Weights of a small transformer language model.
Size: 12 layers, width 256, 2 heads of 128, MLP 704 SwiGLU, vocabulary 4096, 17M parameters.
Each number is 500 + 50 x the weight over the matrix's rms, rounded and kept within 0 to 999. Layers, rows and columns count from 0. Numbers have three digits each.

# v: layer 3 attention value, 256x256, rms 0.0294, rows 222-246, columns 128-255
# o: layer 3 attention output (transposed), 256x256, rms 0.0365, rows 222-245, columns 128-255
v222:426469600403535441518551512561502467498551485422477470519470428504508459505462548561426567431509495545486462468464526538581592428549583432493602550572480476521484478573439544559467586527485456506507433495517484430542534514487514484520492459557495463489520513536463524506508568444501546540515473550517455531483432579498434524467516567510530526461473533553476528483464501444511433508454
o222:493531471560530514462502531436531489505540603484652477448415535519579563499476531554564559537449493436483463417625548515437461479567540482454568507439470441518380519549462533470414489460482505545543556533532461526522479545478606521612447443491555443431551524521571542493560439450435424430578466430434611515446492507401468421471506450505568483496532518444517481519513476565488497440502
v223:414488339548494488549503445433554425520544457506529538451495528478412462472486553524506498524499484432564466497558524541509407517533567424508478511535544415528481521481534557631427456467481545571450476583491593550466489483503416415443474457540585485493506565439526471488441500548581546543463568553458457506536437593563457477534511510582498498376534440508433581527467467464434546507425
o223:505519470581507514454440433540417535570341474531498470538563550441519494478530438476509525529535584529512484436444497458499491483479549356523508525454447536475536551445443461478501396503497512516582468473517455502521552530507457524520475424468485454444463519514505539451522428517548538444477569483514493532558483517564405539474574517470565441568530482449496467549535464512549562550584
v224:510447532545509442541490465501526536472503578546550504573513521460441499497459451531414502562529424542519486466487491554513428506498527462478479427597550473540483404464583559555482484482474407503410494511546545485440538444618479562376450476542539568555506506454447478464564457566456449508534523514459425601475399442480544564585549505515509511505485513466443478517474409512445574494415
o224:438523538540372475517484481448495510501485533466538495462471529423530508482515521538532504586473541430437486491533483538487487532501514509452401495563472490469515511567553460544482444500539456513521512458421487510597487432491524452501463603515489614470503519529526497523533545424467494532521453402548528441541630475496453491521469469477516480492455462440458497439454569546541480537399
v225:573535520524531436505604439499427558541478450478437514537515524463542432533562585504529575472443582471488462370500584421430535481549402544411519421532567583449523489469406530618484507468509549505447446553453412554539545608601510522495456511530611486519419487412520528503562488543542559502429581429512513464424510477502509563483602428521471522522498532557476494539468446520553499421492
o225:651528539470591442495474471481474585453525468461439448568489467496505506496546505545463572501470497447467550538505526502402440567525551614569405480475525506438472464481492604458478520464558539503501628584438431571515413660556542435416464515534375490515499475505541421556400571438509470451474466504508492525597464569545490554559420584534544602457523534527486473479533453471501467563477
v226:477547481543440544642442508476609623423555417539454516647546601409512548543377369503603495438562536524497427539468414473484477533503532468526438565494573509472366497531475479408481483534436480505507542488390534547516470504578490538524409498521544532555456516532465465474539534538493543481415559460535460457388500523553481491531420481420495512486463412468589354488545613525435543495527
o226:505539476509495499516442562537581552541447546462514423513511501448484555431533480491556553502412460533556457577397496506463463551548462407586505512514458479492509603584540570463556582455466454517406512490453518521573535484513531425399532428600464474533459591475458539489540517488494445557524391516471462498554453493570542499387519366499440558515533499502514645571489506513521461515384
v227:630489538502483482581566479497493477499493504506451484492469537549525526538438512443485549473489447520429452525482588434499483466487510551505529481386508533475659565516557536410429467455501583550517494545413474496623430510560504458520575627542570536558501456593504490433560536476472466470536472455476445496526589539460489478511565547466437411543480421577526557579560448517491521513489
o227:482490521526532547402441521500593485427532508389426506503478432458473516493512610416511409519529516509566544384418474549434450564560443518548597453482412539489442505563446522559400496469456510490500489568608527516357502573587540490478505521500510545481546555401515444509498467529518449487474510542486530532459534485523391579512494506469539631452534472579563508471574512529449439533551
v228:522501442592562420564426468589443455568540523403495441564530429369485402517466466531551489496438500433505443513449502598500509513543423491409460488423560514537471454537508484474515534545495480420556499520405441567504529486459581503475490611510554585462569437549556456438446547458645555505478564596517584483587586550508506429642530547524475427510496561562496491479474486476495488462516
o228:461472516493505455476508553486562534449487506499634426474584456518571532449494531490511444404512462510599541586454510531518471488535523459488445478510529490461538489543506599568422427479506517532532527495493472530481455508490430453352411509506417511446450446601428451536408568568463528479573505554436463419464445509481550531433422455517494504521469474467617510471444634531448564464509
v229:460492473502445472527437532501582539493492557503526565495454564484502530485519489504522485625460459528494518517433519490424490557500590483520512429505466536531474460456521474477466485551563530517509504556491491457427514533488546536542501554486590617392465506481519451561425520571494371387491409491523592495597446514447551458480508507492524546545574455414476563455518535499488529506531
o229:433578521601474450439501546461500475502441482565546415404510493516502472478511529478472514522483514456477567436492544447528624450410479519455514543495543435539405532495447505539501471519468511537422492420499463441551485456488491487497570424513482441585516479530443555496585475511516458600564528490420522503502528523455420383541498531433452518476513595524582514449554443466533495502443
v230:475504516462525568508422509534556427478468513483523467407486456537478491512502458503469519605367539457461497506511543550479500553540512550512467420482585435519497377497511479486559530546505467548498488563556445494489525418478509501537490522545575476407493540515406602526547420457469471451517529449511418514591415463430542536447542485598461535498457542438562419610473505536529444486476
o230:457359469520445463473487447450476482578529507490525537437530528488482501471541494567413535509487521511511631402517506474512484476502423487465521509522491581521510560514539475517496420458487526475531544553451476452437399482442553515510575500493397524544549517449524563555486502473515521528463434461496520486529535368539460460455528454485476434505454410488517532498550497394464408515368
v231:507486408518477568545441605565487422472532524510520496461510531412611461443477559474555515505516549478530445518491506460473515516479530483530467579503580560464531447429516501518497549483563479430540450501480559509515483545455451454536451445440536421554562512496520552435433512554480553552490435541534603438563476536492406505516519492500510458452496508548610567455447524518533464466539
o231:458458616521429492483471483520489490424422518484533537487508463464450449458436500425525460476512433407474597442551588443562482436526420481448448503545589402522458489514512481493457489513423450440509464509449594519515538496504436479466458549526483528462517465545505547456438500498590466532503565469642558609518401476505474547509478578484514523510546593479549544484501508474476494397523
v232:475426477560516411499450473533519496437461525567434504480499500484547481549429527554446496496602500414444585572556418531504594498501535469475485526495486515487574477535539441419443536482477485466559464479456506392424458532486565533511438507527512529526513484508540483597474506553498537517497543541512576506459467500513556593468515435570512453529486517498457470469459501500479556479503
o232:526589447452450525454513536495492565504550505410459509462503451537520440512546507530598516464396521539515457420553446481511454578510443405416517477477602483543478503553549553465507479493608422471565534484464514447575405520476501531545491518583417527479543492506514542513520555513500517487519493475502511429551490504500522514539453535463418503411476456512422479560430418417552545597428
v233:448463473431585527447480458429559540464513456436450629515497481532486477502508497477472433496430553595535484458547491520518492483465558585455565486436504487521469604514491494464470492514462499534568593446554472663625480527506527501516543380531544405486515529504544472528502519502504532443426523548482580485585568439464517521477480499562537473490471472490548468478486532550444420520438
o233:512524476545477589437548509575430537506526463465465514596463492421455627511439486486537444457491495432513524538488582610423520477577486505606554497509474609545498532525450436499531476445514643506468422535464492508489538497557382491484490466473524554476529535459523536506498506577401329475526383527505456540516466529500519499462438519526507540434501619468488539511566517520519553418503
v234:440412553445508452470506453525463540499475457509431546443450472535560525578501463441482525473576569467541564456438477581472482518531513566399551465513532589540535512505511466485530454455540480479549475458564402495525530570549477562509482534507488540533493506533449484507406532555465461522520580506386459500555457440506567505485591460454466525537468437422597568434503463511561552501446
o234:473595583509527504496488455504439527515502496529483569570507534569486583498503508514499426513457514532516443496556478524553512434500530539493490447475517501491550472501497504514494538427470578427559579539504556500445488466597437527469534426529521424491540450467517423536487435561425521522554508405589470483538457438521550550472447488509510476462448583540517464424544448534506508559521
v235:531426487388497416498485536568423498499514477519537493512411477519626576528469500454465503447531529621566474508502445514463513560416506416506547413479560539496552435500551568539536449446482469556531472497422500546573534479508459551478540409524527526460479469434457500524542500472492469534468488496515479457528429436486400505489559377480505559502531520555599540458529481490467438516466
o235:474482623522498479576497471518564543501539568439486490577500511481508513501528460503532535501528484375628543497551434503444462484528460572518465515434470470418515527422535468522510478561514532454528595602575415623435552484526533435460513512520580523502519525522515536462571518452488505407510541534607560450504479479476471546443503573564530463485508494497528543481516404458595493542477
v236:532500522554545557552430563490579459503466452479458547501547549455469490439489483526477545562456519537489479479537514447378470479561496479521527534510546547444517585474511499565538478550466544460530446434508476467454542494485498510557541487532488518605482501488559497487578474572541469403407518590520471488502492407407607500424415497526509465514518507490512494520521556481450415512453
o236:570440497545490502501467540429521523394522565506573520507406442504469522537469441493455493478467476510503575541491451428413473474522441455434549516451419504488511499448525512500472449497446497559429492422475485512465465460479591485433528452443423496569474486499491561508471502501548439479496505504458594534429537506600450551486485443451466626496372482466555510378526453449502488467480
v237:539521549473646457467482426456513465492413522497491569430523532562473456550505538518506510488569455543538508531496457567504501456496523435483510445507545529464634492458503543537559574433499567479595531463511500491489487659462448539542449511445529462512447462401526485519520490406580485448495597496491456601422553481519507549557515433450487454471520511502460514552507478542463472524509
o237:578531527420549527522469529510501416474464487356460600610505491601490576523409494497513465517580511559561544470490536539510488466471469454458474471517435506416594507497587518492418529519500500567474625488519450494538466478589543495510502539453441528449428429456506545463548528485446543473520496602473511421499479530555439518521491570455463462542532514480470574476511468485568469526577
v238:507549479409573556496421453524474469519391533513443469427473603523584536555579565507374591536566517427564487471508463487470524506470466485465492509577492359499515417478588566504643438500526533573473560503506496489575474489575496563511507533534469495577571550487600512449538479476488429529407486512612484599425421527572526490481564602518631516635538559560475518443434525645490480553507
o238:516522467518442469520499550494479424508471498456481468522467579485484571646439418485509481523490469269508501564542516509479563430432606524526441422431548559447454413427468523491495593527480579485508514496546505428601490489578513500540526466506578533420438357414510434429527513540550472474483550550537505445487543454436445476530497461491576460462542511482549441540425562573538551511519
v239:576557416444413474564506553437558485496543434461469473587444544517525467557483479581441544514524494510559476521473478480475537445529476487495476381514476482476535492510531552556560590479503442360539498582568511531448422534530518561496517402407508478458534435470500457421577412502426467526602483491534513516577404471500440474448438446549475488504423500522598408519363568446437529439543
o239:522502527545463499434464467542645466475471508472417473454486517510526525499459527473494545517467530550416479432448519511563528581517498454483576482544466403505499476489475498465480557586494476514435544543507473549564421448500533467480586593528466419449467528522442437477495571505487529429415457482546460541485545536469535460499497494477514474536522552534472487490536446502549448500500
v240:530388496444452495514509458445565482407473497494487566567488498517466551518449514452547428493512550565557551452533489460524458517513479479434508478558561524398581521506573565577474575391453454413462514531512548557419477410432513515549529497506489550519537512516516511490570510512475405526432502520467524577473431566499469432497482444440511448520462545532553480517525496525536372469514
o240:442540492456464581390493512441467581565478486442476516446432539454498505593460483457455438550478475491407414502559489501557554451531469517511491570465447543393411548423550472493509404591507567465402415570542510437537482484421519456496527490538558471444494524467470538444463552532555459517543457462524490590547563437421457421617518454529551448543494494485517519429581367418512542505454
v241:499464448518441589392553521412519422506483525480531500478461618548547631561463499582421454507535498554479502532514500543513451464488574480513464512455451491482460571556452434526479512483491428530544424515547587507488390539502429467523457483407546538416539466483557514489575595562456428577470447517478513449548541548377507521477508486588468486546448487448430483508475436457477527379495
o241:450534419479540478454486465573472580533568428511494490505474505511452405474520545424495439467438545542430494463552437554481463456420546453556562515480519477473417466516498570438494468539488450481436628487511489573519459453619583419511613467543414433506586538502508502561434390469482552574456553532488455506529510557487459467424470525576581470467532481461419530553562597501461471522434
v242:450422518568471530522449553471446457562454469555427403550557470478495553627491388474507573473420596544534438428456525622511544541494546535474530447507579571524530518472495413518474482557515559606430472473475488485547526550429537485522504403535430418482546535470491394498558515517465519526472448436375470484558507466517550558486472487458514534512516545489513530467499447410506452520451
o242:468574526428565457483552473411468473521505519500510580440558491543516451399579566549502459484475411496486491478526503454462446446509550508540662550444513513520443563574354503553569458537517497464566557498479443468507464434558398559542411595454515581468500513573451542601533520423471557418471510519512407521537591491423545550484480517515471577419479462503413599511475563526520523493556
v243:597454503562505454506576393546458475399498428442498459528522499570544493537508544479490456503508549530557587474534465520555539543485461527396463488500524424388513431362505612517478481523494521521537423594559531507541472527603526549499514451513559526466473560386520445440659466588466477436413442510510450443462454515483424403471486525549518552470464597429503463595453456472388512445452
o243:518488514455507566453492430450421506652495497508496478490445400570512533529438457462453514464529592436471469488535500469480526543506444479523471569545471516504398481424414519489574575417438583580425526516525491509529548514529531540478550525494447427453482559496533547461450474474458419493473448466533508683461545477596538550465452438540541493497533501551514513510548622452495542601536
v244:470507443582446472511494400571501510460472497535481521478476491503540504489445488564437525501579572438487592381546541479580523461494488465474519514415385504504582503535538408576519434552492466495476523409500535526438565569601504533560535396548523525518498424514606506484512408560475520487434425489596554485471459421476506559410499406521577457491514471523560565505499530507455439461462
o244:449506588485570534534496565558501467512514545514385530358409446548558497547470549509518375472445510515529445522582543438424479566520526410468537438487498617493503473544470606495533560457415469509557574508481522570571496517497479537569471572538446518451464512442526536437566432570453489466548463481511544556406413531499475496466413520510490450455505552458506467513547396542529503554544
v245:474498493568487502436516482565453464478455549536502518538469398488439506474449414400415510415550562483499508583534576576454455511530430543482565503486508539512498461396476452438569478448493478424442522595465535497561486519467489412517422517488455503492492475499491455491541535439477501479515539501512487559477515573466458525469427515501517558461528512529491675629443503471459507447482
o245:468487455513532430468552517466434448501584492495513542563507497539444441579405500513492523505523424416573441531529479455469449527509528433451508542489511449442477531562542497526419441515473597523511477524473570483532444553494491605366458468459490506501619480484536588472449422532479549384501504565481550482546408484523486552520508489532483515472451494510535456535494494487483568518538
v246:512553511418523488479569524560560487478428514531478505550503548456502537500534526455555547400500514549519529476478448475515492444517535461502478588542550551435479587534525487527455516451585545543532495446526413513457505457421441499522548486478433463485550446482551419471404521538610544548515457508526481495535618471450560477527469443434551498576510477444492488365518427576479489476415